From a checkpoint of a small transformer trained on Wikipedia.
Size: 13 layers, width 96, 3 heads of 32 (1 for keys and values), MLP 320 SwiGLU, vocabulary 8192, 2.31M parameters.
Architecture: biases on query, key and value, attention and MLP in parallel.
Training: a variant of Adam for these matrices, 95M tokens, 11650 steps.
Each number is 500 + 50 x the weight over its row's rms, rounded and kept within 0 to 999. Layers, rows and columns count from 0. Numbers have three digits each. The size before them is the row's rms in percent of the matrix's.

# layer 5 MLP up, 320x96, rms 0.107, rows 168-190, columns 0-95
091:464453493499510506462597449472550544519522461520571487545440519379440427407567439456576496599581509544404435495440473505475526498512518525591486489536497591461466437512541409446528441517568472444564509485444504511508428488497469450592484509560482558517441458475507421498441584434571484474
098:523534497459498546499585614592544482497543458494480447514519416551407410472499449537498435485498547506466491491484444495509524535568510472471563399477476459578529521490526489555423498541475435439480399550485410483546516524420518514521474490582562474357424534482483632431469496432479515520
108:431423561495421434464517466530474383484546478518467516485500567514494511545487456438513527439574484493516481530510565488504492494477486513464497524516590416555496623567543469436465512504429545348450488501563496429557535479461508535510578416552538430440557534604480481570562464518463603507
094:488504476546481516445565427531530572523546571554482545455588437465532556532486500506481598479524445514526450499476583520463563552532481525475516572419510473495491479486383493447531442529474563530402493518459512446512658516443576340459545541429532551426446494509468452507503494496446513552
095:519365362410427512522497508571490477492462530541528567423429491578541483455507520389448491495487521441466507470494483543544493511583479504526471522514508472466550562468449521438525451447459415433461581503512523502473582505554517509512576387454544506562504576548486502495554482432619441545
091:462466439520531545532568446467561593422481479460513484489512525476513548438413509508527613492465669487559456480516490438412484507446587422414504513517477488498550442478458544521493563557540532511553497458510505576495503508512581530476437517592544516429504509388562488515381501469480565532
102:416573510448581513638588517424419552484468478491514455498508541551491522483456491442465535521548456436567541490503520480434541502443515434493545584468547547429507451562501513472599348525471540544514516486419467577444410443442448515495459512542506549480523482495553538580511495495422428486
101:484617467474499465582475494515494507502509456492546472543439499498503450453425542412467451499490517477492563527487480408465549586517431508451455517558492510481531547560443504442429428459484452610436614569486627555498447561496480433553497504553540459511573468467364524496421506513561560481
104:519523397437467540401505455505450535569536426427475568504616520440533468480506526481463439454483498578617474549543529475555492557455524520536512575447504454537468474520455540538586405515441441495507568445397545561480514562552536582517427497447497555482468521563537597482427539511492522531
097:487533443448513535435501542450508428504512460579373475526537524444476531537436520522500510592456491440474465486544569485505499500495528552491489500492602608535430584527420520456556451479450564558508417451412493453477386465490577543492500537498482552550455475532438463451444588535489494638
105:433526559545515445488517482534534559565505518463510459527536550579560461609506531590466481484661491503410522545543443512531524487563524476572421465489549504482581616430484475393545529465488534493544476493596489495460537556485408497452448474411488404571512462536508452441492480483506531539
093:566497519532409498479529491576529471554430540526473535477479479452550467469614432533386441500659469525482487489525437462516493475504478515478560448531529551508455487518500464490396424572467419536473458431420487490489589551534400518548506518496441489509496501479484474629503494635475534518
102:486495582514523465494489505462463470504449464445534544516444542440563495451531516459476557551475533556500617593598514542466518554511535416535615516542518543395456418521561537445425587484510569461523552470544531560462546574527601465552495500536488452575489472553438462586422472479514495419
093:461559503407486455521458518473459496547499541488445459419448579483529575516498519496525482548462492544540443557476506455548429499388591459532430518520504444516582491456478481482509437504472503581497464515455348587470577632537562503606522465560553514456503444495431525529589547509503495439
092:539524565562526497465520434517463519529530384475546585491453510373534479476554431561583604535511527554505435468447447528464551566486440491492524508500505620453489441599528453448530387545487403491531535540499462513531481492565408457403512502459540513516445462553557494494541421497548501486
091:504560444449508465401522510471498527488372465490512567448593489436518521525515567490486554528435544568492504553476515482426488484485484484392483413532491567560531454569353485569496497533479521560432488528498568472501531489587514392580479494556485462469535498517372463529494399513554529467
096:504431461463435545544511500504433543629574568531492445504574532455539486512514475535464527446483585402535424429511465398462492434449474507584487552469533420488511453526446613458467506462504526519504519514497535584596466481408463526508478492487668518422544530516472492503510502454520476563
105:470473504510521450428457533454469525449556532474532440465509525509420563546521475487613457556518441468466559544591558494466555452528495580480445497551551525481437524506531422448403487489468405588604513485547495462455474480472532448541584516522531448580564552571465475646516414433518503515
092:532477463488436506496529447524541532376605461538441449512452457488541545421482534619461579446568458533506523493550460508507424448510481559479512421464579486479425469608516538547474511488522595442494551461481576447580452519533493519381436505424518529512478466538439524590576486440486499507
099:529500527518408474497421479428466460388496434459456554483509462548400498461507488471526604589600417483485463509557479444431529543556503524522593421536558557570488557517556534587535503571405409515547500486508547533514537460501553465472549528508473475502503503401422544515474445457492582546
102:532505472461468624467539487533556371408522491415506470488405496508517390496445538495476403526477523519535596481451527511461494485530541455500476408513441500485469546522584520477555515501586596441421479440498493521426538422529481505508563537515473517608478482530490510583575479497542463393
102:540458396521421449465465511636460487471410444571511408568490418468500486422560474548537474527499469484480519494528516501372534572552457541550433527547486446523569564557518439512575482554531490440471467512566560503451429472525533454453461499515456563592592453519503462522468465423534472483
109:524462575550452534583559468448380454466476599483474365528459505529501434610483470436483565514468459574531418457606526542525528563561567468555500469564447510466466482378468436529487518543558485488405524467495519560504557544490511491543554502506465552418512559481528472516542500451504556506
# layer 5 MLP down (transposed), 320x96, rms 0.131, rows 168-190, columns 0-95
093:529510524442458507539502426531604543533487541478418419502458558455534489481515478454503485472504590649517545458451484486440455464492525541470475534465536559451505531478540457578450530480431503461396516491496481383557410487653589535450482475545542445530549543472559469494439567537532533447
092:492428506550471433480494375601510490492444520561513507577591535543443462519528481523518557549458397478568383510418573584499550581455476440474520469587428472507531489580456500512511494529497547554516536427534575472438487484462482558491560531484509407528438493501526419466480403573499511515
105:568485470540469566558481454459548533447458471506455456491501494462562403483551490524573524437467402606445471520471495502515512458587467536536501383471521538443460428524527477533481580512570408526527473452501612600466524523520479470570410418451443555441502556534513581449476521593515470540
095:478429543488510482542462531462491474460473475487460492426459462468509476463541516403504341534541536457504516545462477563628462469391503453501433550535428541551495519515528483485476537514548470534581452501459493443460433446564495594510472508577637540513519482493586506524456587431535490607
095:526468530563441365460585446512534541518525493524453529463532527516504507502521542664532525565470569575378469489529507444467425500575489516454513513518443510538554538416546513559574563507432480491445514590410445463476481495424480484579508551519507511459491507484414521500479448499488509371
093:474470479473486434588443509492473634429453470532488533464455514462488511465526461435554505492459423467581528525567516544575544441499545496444621599521511555481581559491489583479490526414420505500484464504495578482539545536399530501503373445515408470498515502529535422462537406477453499541
100:422548447435534477531565475447517472488588567464554493497554466409511564554484486482469500491461462520540543555424503566474598468475493382563533612494489569418502451513439454403533435513489504503444493508470568538450508437457526525496491381581480563523574533569524518531482534538520529383
100:520502512500476549502515503527541500481538615380510577548572477562467552440490448473483454522520428545447424520467540504420565410524448542484505628485437526469496486514536456511469531426470403524419491570495484511456474474628455610491449567487590555525494479454511492438504578426516476535
099:469531519542476532528466558530535483446409513530511484497473625607467551456532517563496501515474460472482551449495480463504490410460477513425503416490474563530451578490496506586537587533520467480485453577607439570547572490546411421448414506489468527518615425454462456475472504609430515473
096:542497576523480446496512418596581495547488502412576542438492559613489517547487512509549503474552507538594522548505440477507491485541482461604473490534457464493565390533481420497422558441557455516517458421525440471502535581468477476431486535453553441432410433570524536489579432448529463460
100:415495489484518483537498432525486506406496553502463475471400517572436454459563405553506420528534554525580456480550491542437494603595554446487552490468568399455540468548606415425509516527424469518530464530549520415522559539414497511556483596465478485541483567529500501494544501475477579463
095:545497579415427487477487496585507586563496590471473522394487558504509499477534386599481461492523517438471425460568514463491505403554456508487570416545487477469525493546611564458513518504509497528401530427545467568516502429458483518428483545564519449515525431469530496558537571486396538462
099:582485371484419515541496559497526510618393534559499469510547535473436554535447496524538359490497496431549508547482535511456496475492455601514508458547573523523520550521520493524490469547389485475462452473558493541401562457506471406505548492555474482487550496511563584521391452529575506463
090:585503468457439557413552515422475430551597500457488476462519494492581494552574498454511489498488558426512540551513514541484524488513422447522499502468522568372529462503554437431623531377520460542486514500501500464551502443608481498449510532480492485536496575459575539512414460483559372474
096:438433552371503554582406446517493531518602600461507573530441544489507519472445491587512557471493488453565539459539533467535508548458461517471474513513578504531391565529470511544448522506521419452544537573506549471526483476446434500552468516436470445521349521454535472555469576448491476561
094:494462505618462556373568492539587412548509492502480490594553474537420480551436531469480563531542457475454516502488545469474528463435480527480483509579460448487527547521519495464457452461589534429552513546521484523442422547576540433501465392527491548504477383499544511399431602554522513513
093:428426451502520478451421486530500446544466447548524585567530532424499462559502506449563541553449524541454574611439449516576488521506482484536525555460501429518495504425506363547556483489437591550513480465581572515470448509489506499543475394505439462521549555478501506487405478445409571568
108:509531466509460514544512564496543454555519510487480512531558372440453496463402487540461451532465507521594474456532561422604474485485570515499428490522526592460441423435438469412490566468492478513512543500524490474489430455512521470557547716463503475562451522507469516537527523572469454551
091:449446541549502502503446624524583558440461435498552456592514535528536459550469483440446464437466482508502608496516516506590504495388509480483438481506546452456495559506397550489609587479441446506431570540499439507542438588558500403532528596484540442470476459517492489499476448541461494538
098:470549518472427489492528514487446484529560453596471529541534496394475523517555531480602569528530503605537548458519464536462570579514495550457500417496363519476438450481532426456494598504554551428558491354487502542495562527515507506499402333497492496491487481471489488513492478502522518506
107:463478493447466502504457440499476471560479480512504441481455528486452520451504568600578409530479432526607476503541558428451522466488445481615469527564528508414379409530600547451455510490506564469538517581577476508507534391527537531485544433447440539552508462487512448495572597489449543513
104:481437487454551545500467441460457472535468587471504517507447488538505402522555504529431508471499453514570544497462619563472476558443506499433446527487492496426563433460472482423492483496495391449547467549514523490543562531566453520490579546489555571508686467447578417546540482583557513487
108:507452561464478381516494491441437468471502492475534550532427567495464543479519524441474485615561473443577510522517504514526545529466459460471529582460609610424618405347477515506505550492456513518503509530396489481525559557441474459501455563506476508474607522497526516537510540514441528447
# layer 5 MLP gate, 320x96, rms 0.118, rows 169-190, columns 0-95
089:416508493499533460509512450517531526380575476467481478506378538485502408508594526468433546450440506407517416533441588552501538557510598382549540568444499442539612464543479472461527457526476591535495486540506494449485462504436532489452502487439465530483504590476608557472502488537525503495
099:466554554490525473453494477443576480510567519613470516492576516526548480545359476438519478475487444380558433565467515483470487595484463466511508518567496517498432468560555503555534429496564451581523569485559532425550462591465450485502484456522469486392408546546551477503489612505549473511
096:577451480515504449597573451449497544558490464496514495522588510451471431532539527521515435548494461450490432592528445560495558521470509479478502511371428614439539527421520546578387465431570526509461500497473516516481549459492490519535442446475485475445575538486561593394439577503505544452
103:443567584527516598519484484467501447524487448432511537527545451457494537539460559480558550441589492502416513518551484456436554463541396530397512462486386479515467432454572523555450556536524493495549467427594454438541509575452504526407474519560511453558585476443468429418512510528465450537
103:506437482555607494564492465586461485384597574517492504520497481439484469557549492506538441584597520475584483466520488511486461543489525507502541529552421518493584445422490495488599485457421467537444559435488486586562560565453432514436456468589539412544463514549518500435534432498496448531
098:487437400554498501579550543495400469503512499581461391491397536499555465497502508462553488449449473580541572471556483602449487485523553450500478529456501470549492560493519587569464565500489498547440489429450543570456483477497501617499549492441461411465502537410450466521445387459452500449
099:493488507438586669566458437409548461529495627554493520552573544602535498570539507505487536534553470491533492497458462464545540430478497525503509506542459508428470513510515468509396515483455490567526476520438472444441494523429403476534415545493420504403554501469442552509431506519564455454
103:519474494545558561540517433484515479466450459578478498510490474442549528576392517545457565530521572465533541425656461423461435552453405477516534501456539552487476458409555413467416405531495487542536449566604512516480555571456584494498470461558516521460484450538453471453484473486506477437
093:445442517473539530534430494491407551449446536530462514520509392452479470624435480558420424561432552548519533543531562541517559581503576507447462524505513497501489521501550457523377479505471473511576544477480552512541567527547469501504537479440514554486556401521483441409513580504617432433
100:515430406422573492460478604434464401567580518491430515438530461458451490477519517574487531490536563543556499520515517635544446448564458500479521399438502523576505458478585537430585503381525538459438513538483479505495560457482563480470573468587462494530487448546488499461486467504500427492
083:557492425531485561399495472538462539550535640603445559471450413513510542435433542464449470523530543464537489499504505545506536505595463509420513533557480475507485513503472484482408524531543485526515563506405540460570490489510535476538500424576434445540492626471532510529629391513478499542
108:501465452521524521447527490417539563433541458607387462512541495471390556413491461484514501422510442440510461567554425469525477529477496489421387518575462490584470421498531495473518583475461478554469497528495570551467489497541530490431423538625456539551473576484459522521528569438558479462
094:532478449437426421495507526501486491517560481522516551531559528433376544490614502511564528559483503443435578515467482468473482501572483454463448529525425545596499490556582519532531467515496577528587534470497586547412412503479409538434515479509487519465609558557525475455484524398559500417
113:534510538566493563515521448449412497521520508461541585530536494407541415492408454442511494413439519481480571605536501502522578524485491540509485595448575437484422434558492497510540505516479543527469576495465533556525506574523401583418566480482461433499448489496440526559518461557506567370
097:529503531566504589459415545442512571425525497633439504491514538570542511455406509537453364450499489453484506438477511565511436513540478446534596537578494404507499484466487574496459447453470578489557487498472453523459505445503477549551516524557528460466453576591485492364426497528485516488
099:485398506397504508591431393541542419489575533577481464441477527494477461588512551566503509570488524507465412515492463504499547519476550433552604415471519521499560470541519529452505392452553601484540512533531604454480516455500477506449440430498496539479573598453421506512566505525481514499
110:452422571519518541466457537502480468548531540672484444542538450484485487567505443529495540430406512507558479485587334490546456530461509462441479480498579501412501498456488468452462458478520477492474513471470607517497488522407564461516485467432537551471562535472494486566502445562593423543
089:449556512524495491465459422454495517425532591434559481491498463450511492478517550478439562545585474548466491467423494485490534514475550477553499552487473461554537607439488500604459451484513387498557433563589442488459457578469525636515480453487410500441451527413444574472437412493484525543
086:454532442592518490440496479487563394519505482451400529554480421488489511555465518549544571542511448507480472572429515458511504506446474514385508549465527524613472458466409472465543475494462422492506560478573442601490516627564522503468544556478443544481482565555579444431479537482580537449
103:436419443531499603549576508549492448430543449543462507580489539480543428601526509470481533455477561459486522540394452556535441553470607508470549548434667477505582492494501466408485513457484437493457459548490519468543417484480491544419546455473454524456445534513446535526453509543519471448
103:460514535603500500405489486457506453494529519572466490493483471524435454441560448389516527522588533535542590485440448484508524443400418467456504569462519493547527408561475525458507503425444552452455545524573452393502490549588483528524540490635505551518531498396459501536462527575465541481
105:548503472562554573473520526452383503459601417499508493499518610476527530480434436562486475498495465428571444552519481508531542507474481578465374575502517480459469427514526505529449561431433502561522432411345499498516562472498482488401540443534577527469520515537520479473452511581520492521